{
  "num_attention_heads": 2,
  "norm": "layernorm",
  "norm_place": "pre",
  "norm_eps": 1e-05,
  "positions": "learned",
  "qk_norm": false,
  "tie_word_embeddings": true,
  "init_std_down": 0.006,
  "optimizer": "muon_variant",
  "learning_rate": 0.0092,
  "lr_mult_o": 2.0,
  "decay_shape": "linear",
  "final_lr_fraction": 0.0,
  "doc_mask": true,
  "dataset": "wikipedia_en"
}
Each number is 50 + 12 x the weight over its row's rms, rounded and kept within 0 to 99. Layers, rows and columns count from 0. The size before them is the row's rms in percent of the matrix's.

# layer 9 attention key, 128x128, rms 0.145, rows 82-107, columns 64-127
126:35 42 30 43 48 25 35 68 79 72 50 67 53 67 54 36 36 39 33 38 43 64 53 59 61 56 47 53 51 56 18 62 65 80 51 42 33 44 58 48 46 28 55 45 50 40 45 51 65 60 45 52 46 62 58 63 39 45 41 62 56 72 60 55
119:44 18 57 44 73 31 50 41 34 45 52 53 28 43 36 46 37 56 57 58 52 60 42 65 58 58 24 45 55 55 49 39 66 68 45 50 51 48 62 46 44 55 61 37 59 61 81 52 59 35 69 15 48 19 39 40 58 44 65 49 56 45 59 54
118:54 55 51 45 56 75 45 56 54 50 57 55 30 66 63 47 57 42 35 55 53 62 46 38 25 56 59 46 46 50 50 51 50 50 55 39 46 44 44 64 33 57 44 37 62 61 41 34 57 41 47 51 57 83 60 58 40 49 52 58 58 48 52 42
110:86 43 55 57 40 57 46 32 68 47 60 47 78 71 60 55 39 56 70 42 29 47 42 46 60 48 58 72 54 68 55 59 40 50 39 35 58 26 64 38 44 54 49 42 66 60 44 60 56 69 38 52 49 60 49 74 49 61 65 36 39 17 39 59
116:42 52 49 40 59 59 64 51 57 40 28 41 45 45 53 46 51 22 40 55 40 40 49 56 44 61 68 43 41 33 66 54 23 45 73 48 43 61 57 44 69 49 64 41 69 66 54 60 50 64 54 60 62 54 55 51 44 52 27 74 55 47 48 42
124:44 72 46 49 58 78 33 44 63 29 55 56 32 44 64 67 61 65 48 56 69 41 53 36 46 52 69 43 64 46 43 44 65 61 56 41 64 41 56 32 23 74 51 45 38 55 51 49 33 74 40 43 44 57 56 60 44 51 58 46 44 23 49 61
108:52 34 67 53 36 72 73 41 61 45 59 38 55 38 19 67 46 38 17 70 48 52 70 65 57 52 44 43 59 60 85 51 53 59 56 51 52 49 49 42 35 29 42 34 36 35 47 36 55 57 28 66 52 62 54 44 51 51 36 50 54 33 60 42
124:50 47 50 42 62 58 68 23 51 63 57 37 57 36 51 67 37 49 57 47 63 68 64 67 33 62 52 53 55 46 38 75 42 33 53 42 57 60 37 50 51 38 49 33 50 39 50 56 46 33 60 57 39 44 73 56 50 41 44 51 46 67 45 66
114:48 63 63 33 50 44 61 45 49 66 67 61 66 33 53 58 45 35 55 50 36 36 58 37 60 73 38 46 57 41 46 48 89 52 45 35 38 36 59 68 54 60 47 40 49 34 56 69 45 43 24 46 62 39 70 56 48 65 51 61 72 61 36 46
125:50 48 77 55 47 52 54 48 71 61 54 46 49 20 74 42 24 77 52 37 55 38 46 39 40 39 52 62 64 61 45 44 64 45 50 51 39 52 68 80 41 21 68 49 69 59 48 44 53 60 33 53 51 42 57 60 40 60 50 47 44 29 58 34
111:39 39 57 68 47 48 29 56 33 70 34 43 52 52 66 50 49 43 45 48 15 47 44 60 26 56 17 54 75 54 46 42 54 67 35 54 44 38 56 64 47 48 46 63 27 49 33 44 37 48 60 56 39 55 53 60 61 51 29 43 33 60 47 58
121:59 60 39 35 43 53 46 43 39 62 39 46 41 40 48 73 48 81 53 45 58 23 46 25 57 55 44 39 32 64 43 49 69 67 40 43 57 55 57 55 52 56 56 48 42 72 30 68 69 57 50 64 42 55 55 56 55 62 56 64 48 52 30 28
121:44 69 42 72 42 72 49 58 36 67 44 52 49 54 62 49 56 40 54 70 61 52 37 48 39 46 70 57 45 69 46 42 77 56 59 61 39 42 57 58 38 55 53 44 32 56 66 44 63 49 77 50 30 30 50 46 63 47 52 67 52 26 45 49
115:77 49 40 26 61 39 74 61 33 40 57 48 47 52 50 46 43 58 48 54 61 40 33 32 49 43 43 68 48 69 53 54 51 53 56 56 47 49 74 59 33 34 27 66 55 29 55 55 42 51 58 61 58 55 59 50 34 47 53 54 52 41 50 56
114:49 57 25 42 36 52 30 40 60 37 65 46 57 51 52 41 73 69 49 42 57 38 63 55 40 60 61 60 46 30 41 45 64 54 58 48 73 67 42 52 17 66 54 59 52 63 32 63 65 40 76 50 32 49 45 50 45 44 65 57 33 35 28 44
113:53 65 56 46 50 62 64 35 50 67 54 53 70 51 47 44 30 66 39 45 49 59 58 62 66 56 48 62 34 42 47 37 48 52 32 79 42 58 25 64 46 37 50 63 29 67 43 44 56 64 48 49 62 43 44 27 32 64 44 37 54 31 70 46
114:53 41 50 46 62 60 48 51 46 42 58 49 46 35 53 70 50 60 37 54 31 37 66 42 44 62 50 57 33 44 48 31 53 69 53 54 45 46 58 49 67 39 61 73 65 43 56 31 36 55 52 73 67 33 40 34 37 65 51 54 17 53 43 44
121:44 55 47 59 47 49 14 32 49 58 53 33 38 21 58 66 41 56 50 53 36 53 50 69 40 43 71 62 35 41 57 50 50 78 49 44 37 43 67 47 49 50 61 30 60 75 55 44 60 57 58 38 32 49 42 54 37 57 41 64 64 30 57 40
116:80 45 70 57 56 53 42 46 59 37 72 49 43 51 53 50 57 43 26 57 52 70 72 59 56 41 53 44 50 31 24 39 51 46 51 39 59 36 30 48 71 45 38 74 54 59 38 60 59 45 48 45 38 48 49 47 66 38 49 74 78 55 67 49
116:38 57 45 26 50 48 63 42 35 46 55 93 48 27 58 64 51 55 37 64 49 52 50 57 54 58 48 48 42 57 40 26 49 45 33 48 51 53 56 34 72 52 50 46 30 32 72 62 65 50 70 56 26 29 64 68 43 50 60 50 66 49 53 44
110:63 53 57 49 38 47 47 31 27 46 39 49 36 60 45 52 51 48 57 64 47 62 43 57 65 38 29 21 37 56 62 61 60 43 56 50 57 81 56 56 62 46 59 42 40 35 60 46 62 34 39 55 59 32 57 47 48 46 55 50 48 69 61 26
119:45 55 63 73 56 31 34 71 50 39 36 50 60 54 49 41 33 44 58 46 56 55 60 58 71 47 38 63 54 43 76 43 67 42 36 51 38 48 62 49 41 45 48 42 55 61 55 59 55 32 49 39 64 61 67 43 52 32 66 44 16 37 48 59
123:69 43 52 53 40 52 50 35 42 58 52 35 61 69 48 38 50 49 49 64 61 43 48 58 37 26 66 63 66 41 60 49 47 47 32 54 38 32 68 47 36 36 57 62 24 49 52 54 35 42 43 61 45 55 42 55 32 46 69 67 42 58 62 51
117:64 62 53 78 48 77 21 31 64 55 41 45 50 35 39 49 76 29 35 46 57 34 40 68 55 53 59 27 44 55 35 41 50 44 40 21 32 52 32 45 46 42 48 37 59 42 53 65 36 45 42 54 53 49 41 22 56 54 60 32 41 62 33 55
116:35 73 55 48 48 68 35 71 53 48 67 45 48 57 43 54 45 46 40 60 52 38 72 40 72 62 62 41 69 63 54 55 30 66 44 31 52 48 70 46 56 42 53 59 33 83 59 54 47 40 44 38 42 44 45 35 28 49 35 53 50 73 35 51
124:39 62 68 45 37 61 47 59 49 46 47 50 86 61 33 51 57 55 45 69 50 31 38 45 60 54 57 53 44 48 40 59 72 56 60 50 58 22 43 65 45 35 47 59 65 28 62 46 43 63 47 55 37 50 54 47 46 55 42 27 74 46 35 50
# layer 9 attention query, 128x128, rms 0.141, rows 83-107, columns 64-127
119:58 40 25 46 63 36 60 17 55 56 53 34 55 33 46 39 49 77 49 52 39 60 61 67 56 56 59 61 49 59 49 73 71 45 37 61 61 18 77 60 54 52 64 29 57 63 68 53 33 39 51 26 40 40 52 41 53 76 40 46 48 63 61 52
116:55 46 74 36 33 59 42 39 44 43 36 49 62 63 40 39 49 33 54 69 50 40 40 50 34 43 47 52 30 58 34 65 55 54 46 29 33 37 36 50 33 46 36 42 49 53 68 49 75 55 65 37 70 95 44 48 41 52 53 54 63 55 52 50
112:72 45 60 43 52 58 32 52 58 26 55 44 57 64 73 56 56 45 53 59 66 53 51 63 50 55 67 57 65 46 58 50 56 57 50 45 55 28 46 36 46 57 50 52 51 39 54 63 40 60 33 74 38 39 52 61 53 45 43 47 31 59 57 30
114:44 54 59 45 40 53 72 74 44 53 23 32 24 34 60 41 44 32 55 51 50 56 44 42 52 56 68 33 29 27 58 53 38 49 58 33 48 51 59 63 50 47 39 46 67 56 55 52 40 46 54 58 49 53 52 47 39 67 39 54 72 54 59 53
123:29 77 60 59 74 48 38 36 68 29 52 46 43 44 47 54 60 45 53 79 49 47 51 38 46 67 61 60 55 42 41 59 74 62 32 42 76 68 50 29 18 71 51 62 52 36 56 50 46 46 48 54 38 46 66 55 60 66 44 48 46 56 68 54
100:40 65 42 34 37 57 52 47 37 30 67 42 47 47 27 54 39 45 54 78 36 48 45 49 44 45 45 42 56 71 47 58 40 53 52 52 35 59 47 39 33 35 48 40 53 48 59 28 53 41 52 45 66 55 43 36 55 58 45 57 72 42 51 60
127:55 50 63 51 44 64 87 59 38 68 51 44 42 32 38 66 43 55 49 26 47 40 47 49 32 60 54 63 55 38 46 69 47 43 42 34 53 48 55 49 49 44 31 63 36 49 56 62 40 38 50 30 47 29 59 47 29 36 45 56 65 45 28 54
111:36 42 42 45 60 43 56 51 28 44 67 51 53 33 56 44 09 52 67 47 63 51 49 48 51 57 55 46 57 34 57 37 83 52 47 33 32 54 40 51 44 36 27 31 36 42 41 75 34 48 40 61 62 55 53 64 56 65 48 47 55 52 50 36
124:51 61 85 63 46 62 65 44 67 41 50 41 59 29 49 30 41 61 58 38 49 55 52 21 56 38 49 53 78 43 47 53 53 55 59 47 47 51 60 57 63 28 49 40 32 44 39 53 61 50 46 52 41 47 51 39 48 69 48 55 51 35 69 32
111:41 46 53 53 59 43 28 48 49 40 37 36 82 47 68 63 55 49 56 43 27 55 35 66 38 43 47 46 80 57 42 46 49 42 55 41 40 49 50 57 56 42 38 80 43 64 44 35 56 52 55 45 45 47 58 62 39 61 42 54 44 54 42 51
120:67 87 67 40 28 54 59 51 29 42 56 55 45 58 37 39 43 75 71 46 63 52 56 44 58 60 35 29 42 57 36 55 66 58 31 66 69 65 51 37 52 59 57 32 52 41 50 41 48 49 48 70 35 69 24 48 61 46 37 58 43 61 64 44
120:51 51 52 30 48 49 47 52 42 77 59 66 87 50 41 54 55 49 42 51 88 55 58 38 63 41 62 48 60 33 51 63 57 56 63 63 65 40 44 46 48 50 46 47 51 62 43 63 59 52 79 49 52 57 50 53 46 83 22 48 47 38 40 41
116:53 54 33 62 47 43 56 63 23 39 53 45 61 42 44 48 58 69 32 52 64 54 26 52 46 55 31 61 54 34 50 58 51 51 59 63 50 55 57 55 39 44 60 42 20 47 43 61 17 46 41 73 71 53 57 43 42 49 56 39 62 51 39 46
111:59 65 59 41 40 49 48 53 52 28 53 54 38 56 37 51 82 49 57 24 65 44 52 43 51 61 41 64 53 43 43 45 69 60 46 41 65 59 53 58 59 48 58 65 57 49 31 65 46 55 54 51 43 58 44 40 25 38 49 71 30 37 49 50
115:66 65 83 51 49 38 40 51 42 67 65 44 44 47 52 43 33 63 49 47 46 48 47 59 56 65 60 50 52 40 62 50 56 56 07 75 29 33 37 48 42 38 44 59 33 66 44 43 40 61 59 61 59 38 18 49 43 42 34 51 63 46 39 66
113:49 54 55 77 51 41 55 54 53 54 52 40 39 41 50 50 62 51 51 51 24 56 70 61 41 48 64 61 54 47 47 50 62 49 33 63 39 58 58 40 67 52 71 70 75 62 63 50 63 37 51 58 51 50 16 28 40 58 52 38 60 59 49 26
113:67 67 44 41 47 57 37 53 60 24 53 52 62 34 54 58 66 43 48 54 39 50 46 38 58 39 52 60 40 30 69 48 52 66 51 41 46 51 56 55 33 56 43 34 53 50 60 36 73 35 53 25 29 61 37 44 41 43 21 35 50 53 66 48
113:83 55 47 58 61 51 44 40 56 53 64 32 35 47 43 46 54 32 38 62 72 55 48 60 47 37 32 48 60 59 43 40 53 52 32 32 52 69 48 46 48 53 34 59 51 54 19 34 67 50 53 33 36 41 34 55 71 52 53 62 79 55 57 50
116:50 62 32 41 48 52 51 45 48 49 54 58 58 34 63 56 17 65 56 54 48 50 33 52 42 43 71 49 56 51 52 26 24 50 48 63 51 67 43 59 55 54 32 63 35 31 76 64 64 55 48 54 42 37 53 50 73 44 54 56 53 73 21 55
111:58 58 29 49 34 39 60 43 29 62 57 40 52 62 35 31 52 56 64 34 49 51 37 55 57 53 50 28 46 71 57 62 54 25 54 57 59 67 66 63 52 52 53 47 52 50 52 64 65 28 41 28 75 57 45 48 63 57 43 51 46 67 44 43
118:29 57 62 55 61 44 30 79 65 54 37 60 33 56 48 52 35 68 36 48 37 53 42 49 70 46 53 55 67 65 64 32 68 29 48 40 55 31 61 57 50 42 61 28 73 43 38 33 49 46 43 49 49 38 60 59 26 33 52 42 38 58 50 60
122:42 31 57 56 53 48 51 50 48 56 39 52 61 52 48 46 52 50 42 47 67 33 53 64 44 39 43 67 57 50 71 51 42 52 30 47 56 41 58 46 55 46 67 56 30 44 44 41 44 51 32 71 50 64 67 33 49 59 69 57 54 59 65 62
120:48 46 54 61 49 64 37 37 40 52 56 33 56 47 36 49 57 37 44 51 40 36 42 48 47 39 75 38 47 51 31 52 57 28 46 40 56 43 58 29 36 48 73 37 77 42 60 69 38 43 67 36 60 56 39 28 31 56 54 55 70 40 49 48
115:57 63 39 59 39 75 59 47 35 37 62 58 55 32 58 60 34 43 43 69 29 40 57 49 43 64 52 36 65 67 32 62 48 73 49 52 42 66 28 46 53 50 61 45 49 56 54 45 27 38 41 50 40 33 61 46 43 77 55 49 56 60 41 49
124:42 66 50 52 53 46 56 30 50 40 61 48 76 83 36 43 28 54 37 74 60 41 45 38 46 69 45 46 54 36 68 43 58 62 44 42 46 36 48 61 38 32 66 60 56 48 55 53 45 36 55 68 55 36 70 52 66 55 46 51 62 46 30 54